Weights of a small transformer language model.
Architecture: no biases in attention or MLP, untied embeddings.
Each number is 50 + 15 x the weight over its row's rms, rounded and kept within 0 to 99. Layers, rows and columns count from 0. The size before them is the row's rms in percent of the matrix's.

# layer 5 MLP down (transposed), 2240x832, rms 0.0377, rows 2108-2119, columns 416-623
109:49 63 66 62 35 37 39 52 47 62 52 29 35 58 51 50 65 43 06 19 60 47 25 63 68 33 58 46 51 32 60 78 66 51 25 44 54 23 68 53 64 59 40 41 37 45 56 68 30 35 63 57 45 66 49 42 48 65 59 45 64 50 55 30 50 62 34 52 31 49 26 55 67 49 24 86 68 67 74 52 31 44 55 36 42 47 78 32 47 50 62 63 17 64 51 47 49 75 21 57 27 32 55 35 59 45 21 51 70 37 36 59 07 62 51 56 61 65 56 79 72 34 45 31 18 60 47 73 42 34 65 70 58 51 54 49 59 52 45 65 33 45 43 38 58 31 16 60 58 37 58 56 44 46 64 48 35 82 50 48 56 41 48 59 33 52 52 34 42 45 55 56 55 68 51 39 30 50 38 46 58 40 56 30 61 60 46 67 83 44 52 48 51 73 65 35 47 65 62 29 50 60 59 21 40 64 52 86
116:61 37 66 57 67 52 42 48 45 29 69 81 43 74 27 36 42 61 63 39 46 76 59 43 48 37 34 61 79 41 53 66 29 61 45 35 41 61 42 67 79 43 37 47 63 53 45 43 59 71 58 25 62 31 49 56 59 40 26 51 54 66 63 52 38 46 48 37 48 16 43 38 42 68 63 48 60 63 75 29 68 46 42 25 54 44 51 74 57 32 38 77 62 39 51 31 52 57 60 05 60 39 77 61 70 41 42 52 78 45 43 43 62 60 28 33 45 55 70 48 82 13 55 34 49 37 82 36 54 49 69 45 35 79 25 74 36 55 57 59 36 69 44 52 61 47 35 42 52 46 38 23 20 27 34 58 87 40 60 48 32 70 39 44 34 63 63 55 34 52 52 63 64 39 67 25 63 54 35 43 55 52 67 10 32 51 41 38 59 50 57 48 64 52 46 53 67 60 35 62 23 65 53 48 22 41 64 62
097:53 33 32 39 57 19 42 37 69 64 26 59 54 21 26 25 38 51 52 49 55 34 22 11 27 47 59 49 72 62 23 49 29 71 20 41 38 74 49 53 33 23 31 56 65 60 73 31 39 60 30 44 48 60 59 50 54 10 65 53 67 66 33 78 50 77 56 38 48 18 49 45 34 53 32 40 38 57 78 62 58 24 49 41 54 45 59 57 33 85 45 47 73 45 64 61 58 48 45 54 43 50 52 40 44 39 28 70 56 71 54 53 52 52 45 42 47 44 30 40 54 61 61 51 68 56 67 66 23 48 54 48 46 54 45 61 43 61 46 58 43 51 46 61 45 63 24 44 76 56 38 33 57 38 50 51 54 50 54 58 28 57 29 58 56 37 50 70 56 49 47 58 45 62 68 52 40 61 59 37 39 42 34 29 61 59 40 46 40 62 56 44 52 48 61 52 36 31 99 39 53 30 54 34 33 34 45 53
095:38 30 52 47 52 41 45 35 62 44 57 43 43 47 21 37 67 62 25 54 66 62 74 38 29 54 33 77 56 40 41 66 70 34 34 38 34 57 49 43 48 61 25 63 49 36 49 33 36 34 59 54 62 64 56 58 22 45 34 20 62 50 34 67 55 55 37 39 55 73 60 61 41 80 72 39 17 78 61 71 41 42 56 36 68 29 60 57 58 49 56 70 50 61 56 47 35 26 54 56 27 42 64 54 36 31 29 44 66 73 52 32 56 56 39 36 54 64 66 66 47 47 23 49 49 59 59 54 34 38 32 49 57 38 30 31 59 38 55 31 49 39 33 48 38 38 80 38 09 63 40 51 52 42 54 36 51 47 62 48 28 24 57 35 34 50 37 46 35 43 78 47 61 45 66 50 44 42 37 54 65 50 48 47 53 71 45 51 65 44 61 38 33 25 60 35 75 72 63 53 78 50 51 53 48 44 59 40
104:77 54 44 76 60 67 34 41 32 35 48 31 57 69 29 55 44 32 56 46 47 69 36 32 64 63 33 58 51 63 47 75 59 34 47 48 24 75 32 22 38 34 61 68 54 34 85 52 65 51 33 60 80 67 32 19 31 41 64 69 60 32 34 57 62 34 56 42 55 58 67 74 55 48 66 45 67 61 45 54 49 70 83 76 37 19 54 76 48 66 44 59 45 61 47 21 41 50 52 73 39 51 52 43 23 63 60 47 42 67 30 42 34 37 58 53 22 71 54 54 33 42 51 57 50 36 73 40 51 48 20 54 51 56 55 52 47 63 64 60 49 39 53 50 50 51 48 41 45 43 39 74 75 55 69 78 48 46 51 25 57 34 26 52 55 51 41 55 28 69 38 62 31 46 53 57 69 28 63 23 63 50 67 72 66 26 59 43 47 35 59 48 54 51 43 99 24 41 48 78 65 73 13 39 53 46 52 32
097:71 51 38 00 43 44 74 66 66 65 58 53 32 40 75 87 60 40 42 18 59 52 67 53 46 81 13 86 51 40 54 40 69 36 74 55 62 80 57 42 67 32 45 38 46 62 39 52 27 62 59 17 52 56 63 39 35 68 48 45 65 53 40 54 50 27 57 29 54 33 64 49 33 45 55 44 52 55 68 18 60 54 56 33 65 30 34 58 39 52 55 58 93 32 62 79 52 41 46 47 45 64 37 55 44 66 40 48 65 38 40 46 67 53 20 39 35 37 52 43 54 46 80 30 70 41 59 62 70 60 37 17 52 21 41 45 09 83 75 60 38 40 38 46 63 43 59 26 61 58 34 83 51 34 38 55 51 37 11 68 52 31 53 42 35 53 33 72 52 43 69 64 27 56 68 50 47 26 27 16 20 53 48 60 74 24 45 56 42 47 65 51 56 68 54 43 43 57 71 28 29 59 70 45 27 58 46 54
102:72 56 22 55 49 36 69 36 41 51 49 57 33 27 53 61 61 47 57 45 30 58 51 49 51 41 52 31 23 55 50 27 57 67 49 75 21 44 48 45 48 45 52 72 60 46 31 65 34 57 51 61 58 71 27 63 45 54 51 24 46 63 51 53 20 30 33 56 45 55 47 43 59 50 78 69 64 66 44 48 54 25 55 45 29 52 52 62 53 34 40 82 55 44 45 62 60 48 46 28 43 17 21 56 69 63 40 80 24 43 48 51 56 56 65 67 53 21 50 91 48 36 64 53 43 31 69 37 50 42 22 52 37 68 39 71 66 38 73 28 34 54 42 38 31 59 60 40 35 40 52 43 65 65 35 49 62 60 45 32 53 48 49 29 78 58 65 76 86 59 54 33 60 36 45 67 42 47 66 42 42 63 42 55 56 34 41 38 48 44 43 45 36 08 58 36 70 33 61 40 49 53 61 52 66 63 42 38
101:25 74 45 51 44 59 30 42 58 29 61 65 52 40 39 45 37 31 75 42 34 59 40 43 63 41 42 56 35 81 37 33 42 68 54 68 52 39 62 60 40 42 35 74 51 40 57 48 47 41 66 64 51 28 69 42 47 34 50 58 74 50 56 42 32 28 66 38 29 51 68 41 55 51 44 26 62 76 52 60 40 40 40 66 33 44 50 52 64 54 69 39 45 59 50 53 51 51 53 37 50 63 73 35 46 70 21 61 56 79 68 49 59 59 46 38 55 48 21 58 48 46 50 37 33 40 47 52 39 59 27 49 56 78 38 58 52 40 49 39 63 38 31 76 53 39 42 45 43 48 64 59 51 47 10 41 45 30 48 41 31 46 33 56 49 75 34 44 29 56 52 48 23 50 41 50 41 48 32 35 32 60 50 25 46 69 52 53 48 74 53 57 64 27 29 61 51 75 49 48 53 62 52 31 58 55 62 62
102:48 67 60 61 32 38 43 45 68 50 76 51 28 52 44 66 65 44 74 38 32 51 50 53 53 43 59 26 42 83 63 61 55 57 51 49 38 71 47 35 32 33 64 51 57 47 46 52 84 45 62 45 64 64 61 66 51 49 54 39 78 54 63 62 38 36 38 68 41 58 59 54 56 40 38 68 74 54 53 37 58 75 32 79 41 49 54 35 67 32 68 61 56 68 57 62 64 52 46 27 59 47 58 52 28 59 55 39 64 32 41 40 47 58 35 36 26 41 23 54 49 34 56 36 85 47 28 53 69 29 38 32 55 54 54 51 43 57 70 56 43 40 59 60 57 75 26 40 59 52 41 65 62 40 49 54 55 64 70 71 83 57 35 30 36 62 23 65 34 69 48 53 60 53 48 57 79 61 36 64 62 36 44 39 07 82 44 47 46 72 52 42 42 93 49 73 41 51 64 36 62 51 71 30 61 32 62 57
104:47 72 46 64 45 72 62 59 77 79 39 32 56 62 51 68 51 63 48 51 71 37 58 36 43 55 50 54 32 44 77 84 60 71 57 41 20 57 55 39 53 48 57 52 65 32 41 39 40 48 55 47 23 55 57 65 47 40 71 43 43 37 54 60 46 48 60 53 45 41 47 55 34 55 51 61 30 58 50 55 43 77 25 66 65 53 37 60 71 44 50 47 66 42 41 32 49 70 53 43 38 42 39 50 44 59 48 39 36 52 37 43 54 67 69 32 92 48 68 56 51 46 53 42 65 29 30 58 43 41 66 34 70 41 71 41 62 85 52 54 53 68 87 30 41 47 47 63 28 64 42 80 30 72 54 45 31 65 38 41 47 74 49 66 18 53 28 48 56 51 48 39 52 73 68 67 61 17 38 43 46 67 49 49 59 10 83 39 31 53 47 86 25 52 32 55 40 61 51 51 37 55 23 61 58 40 34 73
111:67 46 43 35 36 48 72 39 32 46 50 52 42 50 42 33 52 41 51 59 43 50 35 65 51 79 40 68 67 54 46 42 46 64 23 56 42 22 99 19 41 54 57 50 68 50 82 22 58 80 55 65 61 51 67 49 37 46 59 53 58 64 33 51 59 53 20 57 29 31 51 65 47 41 35 78 35 63 43 82 37 43 53 58 44 62 44 57 43 43 99 53 42 32 70 37 50 48 50 37 33 66 42 42 37 52 66 22 50 44 37 65 30 55 39 45 61 44 55 38 25 28 28 48 51 56 41 41 50 40 09 34 73 31 61 33 24 36 51 64 38 32 38 36 47 57 43 73 65 49 55 52 36 57 43 82 28 74 37 47 40 41 51 24 42 46 55 49 73 22 37 38 38 42 33 64 50 18 45 44 35 82 42 55 44 57 33 42 57 74 73 66 36 31 39 35 52 26 35 31 86 39 60 77 51 38 43 28
093:79 57 57 28 54 62 23 41 43 69 45 38 79 22 57 41 16 48 43 58 42 52 40 72 69 48 32 62 56 54 29 52 68 42 35 49 41 63 63 57 47 83 44 20 49 57 46 50 57 45 64 79 56 46 49 27 52 67 51 32 63 43 53 58 56 46 37 72 37 62 50 36 38 44 62 44 56 40 27 46 42 59 50 59 44 55 43 28 49 22 89 59 37 53 45 26 45 60 43 26 26 59 52 43 46 33 47 58 64 43 31 43 44 60 43 39 64 23 56 24 52 48 47 38 41 49 59 20 49 39 43 57 54 34 84 50 63 26 50 65 64 52 47 44 69 36 35 54 57 57 65 56 24 44 32 59 65 59 51 71 60 46 59 65 26 44 39 52 33 58 51 49 44 53 44 64 49 28 57 45 29 51 41 65 66 63 49 58 72 37 37 36 43 37 88 86 57 66 44 45 87 77 46 43 18 50 68 48
# layer 5 MLP gate, 2240x832, rms 0.0605, rows 2109-2119, columns 416-623
104:30 38 32 50 45 48 62 61 52 30 56 40 33 59 50 51 78 45 87 42 41 60 21 35 49 76 74 49 83 29 49 56 60 66 79 68 26 61 66 57 41 66 44 79 45 55 68 38 47 50 42 49 40 50 34 58 63 63 43 42 31 48 31 47 25 46 48 42 19 45 51 39 29 75 64 52 43 43 37 56 80 48 63 57 07 87 66 41 53 63 97 26 51 55 13 83 38 32 63 26 56 10 40 50 73 47 68 50 64 50 28 44 43 63 51 69 31 52 51 42 74 38 24 47 13 42 42 34 73 47 40 52 56 55 48 42 20 54 47 25 51 86 41 41 41 66 45 67 32 25 35 58 73 34 48 25 52 47 61 64 62 33 37 28 44 34 48 75 61 74 76 35 35 51 25 69 32 47 28 73 41 50 63 37 43 36 52 76 28 43 63 52 44 58 64 79 51 79 45 47 51 28 33 36 26 65 44 53
097:49 53 57 23 38 61 29 52 55 61 63 22 42 46 39 69 52 63 38 50 34 54 43 63 52 52 47 47 60 40 48 46 32 27 63 52 41 60 44 22 49 60 46 48 67 63 52 17 68 48 78 48 32 33 63 23 65 23 43 33 33 37 58 35 53 50 62 34 53 62 61 51 49 47 30 54 52 36 99 46 30 25 65 45 41 58 73 75 31 47 65 25 82 60 60 53 69 48 46 53 45 59 38 63 79 47 09 57 59 62 49 28 31 70 57 43 51 40 55 57 63 36 41 41 72 45 72 78 42 39 59 43 47 45 74 43 36 45 36 54 44 52 61 79 51 46 54 27 29 41 64 38 25 87 70 50 53 30 77 47 62 38 50 81 45 33 28 63 36 53 61 51 48 45 72 19 77 47 38 35 51 45 40 58 55 48 69 42 33 44 66 52 44 49 71 39 39 49 26 64 40 48 38 15 77 32 65 69
093:28 69 46 36 58 69 50 64 46 38 46 38 30 38 62 60 35 58 46 19 47 59 49 46 16 64 63 37 50 45 50 31 85 39 56 42 62 38 61 28 54 49 43 40 57 84 56 65 33 61 51 66 43 83 33 15 35 20 48 62 45 35 54 64 49 32 57 16 66 69 47 60 58 46 33 53 69 53 50 76 42 64 54 43 61 59 60 53 35 63 30 38 48 51 23 51 44 52 47 64 41 47 52 62 74 35 37 44 44 45 30 71 41 51 13 47 29 10 36 78 86 64 53 35 56 26 53 18 54 48 52 50 39 58 49 48 44 51 54 56 27 64 24 72 58 54 30 59 70 18 61 25 49 82 60 63 78 42 43 53 34 26 55 57 52 25 64 71 40 49 01 61 56 41 40 44 44 44 27 51 59 57 43 51 62 62 60 52 34 38 31 41 62 62 47 39 78 57 62 60 48 57 66 45 66 64 53 38
107:68 74 56 82 45 51 53 94 66 55 72 61 41 51 47 45 47 49 33 27 40 38 34 37 41 54 40 31 42 39 65 60 61 23 54 58 35 46 33 50 39 50 65 45 49 46 17 50 76 60 51 62 22 55 57 55 46 25 53 65 46 16 48 52 55 49 46 54 45 70 42 85 52 73 86 62 54 66 71 61 61 64 46 27 49 55 57 70 40 67 42 39 60 53 51 50 44 38 72 72 53 44 43 59 38 46 28 37 63 54 54 34 42 50 30 25 50 81 62 72 68 41 14 44 38 46 58 63 49 26 63 30 75 62 58 44 38 56 61 39 50 32 67 38 49 44 76 38 33 29 60 41 57 49 41 51 29 50 48 68 56 45 53 33 72 38 33 37 42 20 59 81 32 45 39 64 60 49 38 35 63 64 45 29 46 74 33 59 61 60 43 66 75 72 11 54 39 24 17 61 76 44 34 44 58 63 65 53
098:65 53 42 34 75 51 49 34 20 64 24 46 63 55 08 39 44 75 53 61 61 49 38 29 51 46 66 70 36 65 41 53 55 95 42 38 53 58 54 41 31 73 66 78 47 63 50 29 58 49 62 36 11 43 76 37 74 70 46 64 43 49 48 46 13 48 40 35 60 31 77 47 62 52 69 32 52 62 43 78 39 76 56 42 88 52 16 68 44 67 38 56 37 41 57 31 52 44 49 25 28 39 44 80 53 28 39 75 36 73 65 72 89 47 74 78 57 41 46 47 54 21 20 37 57 53 37 31 42 57 49 50 49 71 20 34 38 38 79 57 68 56 80 12 48 60 84 40 38 55 39 45 77 56 58 17 75 52 86 37 51 54 67 46 58 48 56 41 51 52 51 65 42 56 55 43 51 48 67 31 63 18 30 42 58 45 49 70 41 26 71 81 40 52 55 43 39 43 37 47 49 28 52 36 63 66 44 63
103:38 46 50 65 73 32 49 50 53 28 44 39 69 32 38 71 41 42 41 29 90 55 45 34 57 61 61 43 50 43 58 31 48 42 68 22 45 56 46 46 67 30 65 66 66 53 67 56 62 75 54 38 56 52 46 81 54 48 06 85 42 48 56 28 48 66 43 56 37 54 72 32 50 68 48 52 87 68 31 40 53 42 72 33 49 46 36 65 59 60 24 55 46 41 45 81 53 86 61 80 42 40 58 59 47 49 66 43 44 72 44 30 43 35 27 47 31 52 63 48 50 18 57 56 59 56 53 41 69 42 64 54 68 62 42 54 63 63 45 15 49 75 49 44 61 50 38 37 57 56 63 37 39 23 52 90 28 65 77 30 47 26 57 40 75 68 52 29 95 67 47 52 52 33 42 59 40 33 13 65 46 33 25 20 38 44 35 69 64 91 49 47 51 39 57 19 38 52 76 61 47 31 50 78 58 36 45 25
100:64 49 70 55 46 36 14 50 72 55 71 35 21 60 62 46 29 31 61 42 53 47 58 35 65 52 53 50 50 39 52 72 48 52 68 41 40 54 17 36 62 74 41 50 56 25 70 45 73 31 73 78 28 73 40 40 55 60 64 57 56 62 49 50 51 54 68 74 61 53 63 43 61 43 75 58 65 49 72 60 58 32 35 41 78 59 28 52 53 36 50 60 53 91 10 50 50 70 56 69 59 35 39 62 59 41 35 71 48 61 61 78 50 39 64 73 52 41 36 29 40 33 20 49 57 38 64 68 23 49 72 47 57 34 70 73 70 70 63 76 75 74 37 70 72 56 30 35 52 47 25 34 64 49 38 28 30 52 29 58 69 40 51 63 60 73 31 54 63 45 59 76 39 64 56 42 40 57 58 28 52 20 42 42 35 42 48 27 35 36 56 38 35 43 39 53 63 52 44 34 43 59 67 64 40 41 47 60
098:66 39 50 49 60 41 25 61 25 47 66 24 63 24 67 58 62 17 68 65 65 49 50 57 34 56 77 44 33 51 39 66 50 45 49 29 73 33 64 47 62 44 50 47 52 28 49 40 69 28 51 54 63 41 37 83 68 32 62 35 18 79 63 69 57 61 76 61 58 60 35 37 80 70 23 57 41 55 19 60 45 81 40 57 59 42 52 33 40 31 34 53 57 81 37 56 64 46 26 47 20 37 53 51 28 31 52 52 43 76 29 69 62 35 65 53 63 43 35 39 89 14 34 38 43 46 51 65 63 32 50 68 70 42 48 25 66 53 64 26 67 60 58 57 37 71 38 57 48 62 18 63 59 23 38 40 32 80 75 64 59 34 53 06 34 43 55 41 49 48 52 49 57 50 56 33 26 57 46 44 61 48 48 69 72 26 63 51 70 66 44 46 32 63 68 21 39 52 46 29 38 44 92 42 35 56 70 35
109:37 34 55 65 66 25 52 58 31 55 60 57 40 66 48 52 45 32 27 58 55 44 45 67 24 21 62 72 59 18 31 18 51 44 75 34 56 48 57 51 56 62 31 34 59 39 51 43 45 77 49 46 28 57 72 61 75 47 61 34 35 72 63 56 45 63 50 39 50 58 57 72 52 47 65 59 44 38 78 50 73 49 31 41 68 46 59 52 49 58 47 63 76 43 37 44 47 52 61 64 30 62 56 65 62 64 41 60 52 36 54 30 69 44 64 46 62 56 39 60 53 68 63 40 78 49 40 54 56 40 61 85 66 33 57 62 53 41 36 29 68 45 65 70 45 12 38 26 64 61 77 24 55 42 56 23 57 37 52 31 58 48 43 44 36 28 47 60 35 98 53 49 52 38 24 25 62 38 55 45 62 57 54 49 73 36 84 45 44 78 50 85 46 61 43 59 66 82 59 70 50 71 45 34 48 59 31 58
112:32 83 36 58 27 40 30 37 55 34 56 56 20 57 60 59 40 77 56 65 41 54 37 51 82 18 38 42 46 33 62 86 73 41 62 43 77 57 49 59 42 58 44 57 26 56 33 80 42 73 14 40 62 50 55 62 44 53 41 41 51 48 55 41 59 41 61 11 67 45 53 53 62 57 70 18 59 38 20 44 36 70 46 62 64 50 44 73 73 58 13 57 44 46 24 57 58 52 12 43 67 41 46 47 43 34 61 39 52 70 52 21 56 51 51 36 52 55 28 72 47 67 52 34 48 41 65 56 47 73 71 49 27 55 31 35 63 50 64 51 41 54 42 43 39 27 52 55 19 83 48 44 62 49 54 50 75 38 53 25 80 56 40 49 78 59 69 33 50 92 68 51 85 59 46 42 45 62 50 58 60 00 37 18 58 69 62 61 37 43 30 47 45 50 52 53 50 63 58 28 43 46 25 37 45 69 11 73
093:50 70 43 58 41 54 62 71 42 40 65 68 38 55 44 45 68 48 63 43 55 44 58 36 14 43 46 26 25 49 53 44 81 46 57 48 63 48 49 01 47 57 59 70 26 59 42 43 54 26 34 51 38 62 25 59 66 56 47 72 39 37 44 56 31 37 57 40 34 58 44 51 61 12 69 28 69 52 60 50 64 48 68 42 39 45 41 78 38 45 17 50 39 38 54 38 39 51 62 66 14 36 54 61 52 66 44 68 37 60 67 55 80 12 66 26 48 74 46 36 45 45 37 78 47 44 61 62 34 22 56 57 61 62 37 66 45 62 63 51 46 52 74 57 26 67 48 52 54 81 48 49 41 54 54 00 55 43 68 40 48 54 70 46 36 47 59 63 35 56 66 62 45 50 75 64 48 54 48 34 60 33 07 56 65 62 31 43 37 60 56 64 69 63 31 29 62 41 58 49 39 31 54 42 89 59 44 48
# layer 5 MLP up, 2240x832, rms 0.0646, rows 2109-2119, columns 416-623
108:68 45 54 56 32 62 57 59 45 37 54 38 41 48 45 46 20 45 61 37 30 62 45 38 77 73 59 51 52 63 33 76 45 36 55 61 57 47 53 35 30 64 48 58 33 60 63 61 49 50 35 67 52 48 40 51 79 37 52 19 69 67 55 35 54 66 37 54 50 35 56 22 42 51 70 54 45 28 55 62 41 25 25 46 41 42 39 69 59 46 55 43 73 42 55 72 73 22 33 61 39 50 37 96 60 26 51 59 57 38 55 69 32 45 36 48 50 21 91 50 41 51 44 30 68 66 50 47 70 49 63 70 72 50 55 30 49 53 36 32 46 60 26 45 69 47 43 26 36 41 78 41 54 32 57 26 43 32 57 71 48 58 51 43 56 39 68 64 47 70 42 43 40 49 52 63 61 74 53 49 50 50 45 44 59 59 34 77 88 44 57 52 52 48 59 33 66 56 35 44 69 12 39 63 31 60 57 65
101:66 35 67 46 50 41 44 48 48 41 32 58 37 46 50 48 35 45 57 33 53 58 42 42 64 52 79 44 65 72 29 65 52 51 40 68 52 32 46 70 54 61 16 25 51 36 46 43 37 50 43 58 58 55 44 62 44 64 52 56 42 58 38 41 44 39 33 34 44 39 51 51 33 64 73 43 67 41 39 27 27 42 33 73 50 65 58 61 68 66 61 58 58 55 30 65 44 52 62 39 52 45 65 90 47 33 64 63 66 72 47 64 58 54 55 46 68 72 55 81 75 45 60 41 33 48 35 59 05 48 78 33 48 28 52 63 69 45 56 59 88 42 67 37 33 87 56 55 76 36 58 31 40 52 34 53 50 59 60 42 67 33 45 41 56 58 45 59 28 45 65 47 45 44 55 66 47 44 59 46 57 49 41 53 73 54 29 29 48 55 48 38 24 59 21 43 51 22 77 32 80 36 50 63 22 32 53 39
101:59 46 19 29 62 65 46 43 90 31 57 36 30 70 54 72 86 31 83 44 46 67 22 35 23 28 64 55 59 70 35 45 39 81 50 53 50 44 77 51 42 92 72 41 37 77 35 45 48 56 48 61 39 72 21 51 71 47 57 77 66 62 52 48 64 39 69 66 33 24 60 48 80 50 28 63 44 66 50 46 40 65 66 51 75 70 51 50 53 44 46 42 53 36 37 73 42 70 60 82 46 38 42 61 59 18 51 57 51 34 68 54 48 32 47 62 03 53 48 66 67 52 22 63 47 40 19 38 46 45 43 20 55 36 69 64 48 65 60 36 60 67 55 53 43 49 35 36 70 54 48 56 38 50 60 28 81 53 40 37 66 42 51 46 36 47 30 66 46 58 22 43 51 62 39 39 25 43 27 47 53 51 48 54 55 64 59 44 44 53 58 44 54 65 66 68 59 43 59 48 35 57 32 75 61 63 37 41
106:48 72 69 62 67 38 19 51 33 74 44 41 70 52 50 42 59 31 48 62 77 50 57 78 57 48 40 36 48 42 60 53 53 46 71 52 38 42 40 49 59 39 66 46 29 59 50 60 30 47 54 56 61 53 50 49 82 51 35 66 65 69 33 52 62 65 50 48 40 65 67 78 47 54 51 60 39 42 45 39 44 43 70 56 45 50 33 79 62 42 51 59 51 58 61 45 14 43 77 11 28 51 41 63 77 57 39 39 49 48 75 75 40 52 63 89 34 49 49 73 24 46 75 66 55 48 58 61 58 71 69 19 28 61 61 43 47 42 43 43 31 61 49 58 52 45 60 59 29 46 44 39 85 72 84 59 52 42 35 44 36 67 70 40 39 32 27 52 41 65 63 46 60 43 64 27 72 65 50 34 65 34 58 37 75 45 35 72 41 51 73 63 49 69 40 85 38 42 48 42 71 55 49 37 58 54 57 66
100:43 62 30 57 52 42 36 69 81 35 70 27 51 52 77 54 45 48 52 41 31 66 42 36 79 69 50 91 56 46 49 73 43 77 80 32 64 47 69 47 51 39 46 35 33 65 50 55 30 53 46 21 58 23 41 54 48 40 96 40 47 56 60 23 47 61 51 50 46 50 27 59 45 53 36 45 39 51 53 62 51 43 28 05 32 46 60 45 51 62 66 70 50 79 32 42 53 60 56 35 31 47 38 77 76 55 50 61 54 57 51 52 38 42 15 43 58 27 56 46 65 44 49 42 30 41 52 58 40 48 63 34 35 46 35 14 72 61 65 34 43 30 37 83 47 39 69 52 49 60 67 50 40 52 38 48 41 50 71 42 55 70 53 40 49 76 29 67 38 25 44 12 44 49 59 49 70 53 45 84 11 71 28 46 30 37 58 34 60 33 26 65 35 47 31 61 33 46 48 31 61 37 45 71 56 39 27 49
098:51 62 48 25 62 38 61 52 48 39 45 75 72 48 48 55 33 39 49 61 68 39 38 42 75 55 80 59 44 36 45 39 41 57 35 38 76 49 26 19 62 55 49 40 45 41 40 56 37 50 33 39 52 52 56 57 59 48 10 43 43 55 63 65 27 47 50 45 94 57 55 43 48 73 42 59 65 54 89 75 02 54 56 40 46 40 61 50 52 49 45 79 38 38 43 36 31 56 49 62 69 51 46 61 38 33 72 32 71 44 92 51 40 61 52 51 45 50 40 42 53 59 10 32 63 86 73 19 24 39 39 50 51 34 57 70 22 43 50 47 52 64 39 53 35 10 62 46 45 29 59 26 44 34 59 40 47 30 59 50 33 41 32 42 42 69 84 64 77 66 29 27 56 68 59 65 44 39 47 61 56 52 42 52 39 54 54 44 62 64 44 58 61 26 49 19 32 63 53 35 57 54 24 68 71 49 48 50
095:44 37 45 52 44 65 39 40 64 64 09 74 18 63 77 50 63 43 66 41 36 79 71 55 44 59 44 59 43 35 38 40 55 40 45 50 30 70 48 45 52 43 50 51 48 25 45 68 46 48 56 49 53 53 60 60 29 71 52 58 55 38 65 43 38 48 77 56 54 31 58 59 36 77 85 64 11 55 48 24 68 57 52 63 47 59 32 30 55 21 38 78 50 47 26 59 52 53 53 44 35 60 55 47 61 40 73 70 52 60 71 27 22 42 62 35 70 63 58 36 37 61 64 79 47 36 53 69 18 43 56 17 33 43 24 48 43 66 71 29 37 55 36 31 43 75 56 40 55 68 46 38 82 23 53 27 60 67 67 43 54 64 45 60 39 47 54 56 56 24 27 69 64 62 52 34 43 45 59 40 32 38 31 50 55 28 67 33 42 10 59 32 51 42 49 59 51 52 43 35 73 24 39 54 64 71 40 89
093:37 67 34 35 44 33 43 47 84 47 75 39 52 38 74 51 51 33 59 70 54 99 11 57 59 56 58 24 63 50 50 46 50 28 34 35 22 52 62 66 61 33 53 43 74 45 39 77 42 56 54 53 54 50 37 83 69 70 35 31 27 54 37 77 45 38 66 39 71 40 68 47 47 39 38 43 61 57 62 47 70 22 32 50 37 51 28 64 46 37 58 20 52 42 54 39 47 65 47 51 52 53 33 40 56 49 36 54 55 51 66 34 51 41 46 47 65 58 46 35 40 27 53 66 70 14 71 89 66 59 52 66 63 55 68 27 51 44 51 43 40 65 47 38 34 62 55 50 58 52 71 34 36 41 63 58 57 87 54 83 33 40 58 59 60 79 30 44 27 77 55 42 33 27 37 64 46 64 46 39 59 61 25 41 58 34 40 50 65 79 54 84 47 67 51 42 32 57 44 41 49 59 57 42 90 30 43 46
104:46 48 53 42 64 68 53 49 26 60 15 39 69 33 34 51 74 01 50 22 52 49 53 47 59 65 58 16 70 42 78 69 45 60 70 39 34 74 31 33 52 34 67 68 48 64 51 54 44 60 57 43 39 36 63 39 49 67 57 55 57 34 64 11 43 51 30 65 52 63 59 44 20 48 80 30 45 21 35 70 21 37 38 59 51 48 46 68 37 43 45 36 56 87 59 56 48 72 39 43 59 59 44 30 56 55 52 53 84 65 63 40 52 62 71 55 23 43 55 42 66 65 49 42 42 36 44 43 78 61 78 57 42 61 44 55 40 26 55 79 41 30 37 44 39 43 37 34 58 52 28 51 51 70 51 61 65 56 57 45 42 39 60 38 75 50 56 78 58 56 16 80 23 22 59 59 57 62 34 29 34 53 37 75 41 53 68 80 46 59 49 60 43 75 53 61 29 26 80 20 29 32 61 68 54 36 54 52
117:43 43 37 58 65 60 37 90 64 71 40 31 24 43 45 23 65 38 54 73 31 54 64 77 39 58 42 44 51 59 60 66 28 43 54 47 68 34 36 60 64 50 54 59 54 47 50 69 37 40 44 29 54 54 56 54 62 55 44 47 45 56 67 38 38 16 62 91 60 73 57 56 47 63 64 56 36 55 38 65 60 53 73 46 73 26 37 49 46 56 40 42 38 42 69 44 76 52 53 32 73 29 65 78 52 67 49 49 69 39 44 49 60 55 31 78 53 41 41 34 75 62 28 37 52 54 58 24 78 49 34 55 32 45 76 70 53 65 46 40 47 51 14 15 56 74 58 37 32 20 71 48 62 52 34 62 24 45 51 77 54 59 26 51 65 62 51 32 32 65 85 57 42 32 45 47 42 47 59 50 42 52 40 52 21 59 58 26 47 56 58 31 70 62 63 39 49 73 52 44 31 67 53 64 71 51 62 37
096:38 39 73 44 35 38 62 35 58 58 48 39 44 59 61 38 71 74 63 55 43 52 91 53 21 54 51 47 44 47 54 45 45 51 44 29 43 71 29 20 43 34 50 52 51 30 70 47 48 43 43 42 64 39 60 63 45 34 65 32 31 51 67 80 62 66 46 48 32 70 46 57 53 48 37 19 70 55 46 72 34 30 43 80 49 15 49 60 53 64 52 49 46 46 47 70 66 37 52 67 59 64 32 45 47 60 52 61 46 43 69 66 76 50 59 56 81 75 34 57 41 22 45 50 45 43 70 49 35 45 49 71 27 53 54 54 55 54 67 18 66 65 48 33 39 33 46 69 70 35 53 47 59 36 44 48 39 35 66 69 55 67 54 83 42 39 24 45 36 75 32 69 52 45 46 44 33 41 64 36 36 67 47 40 42 69 42 57 28 68 51 80 75 45 32 30 45 43 64 28 32 25 59 29 68 36 50 65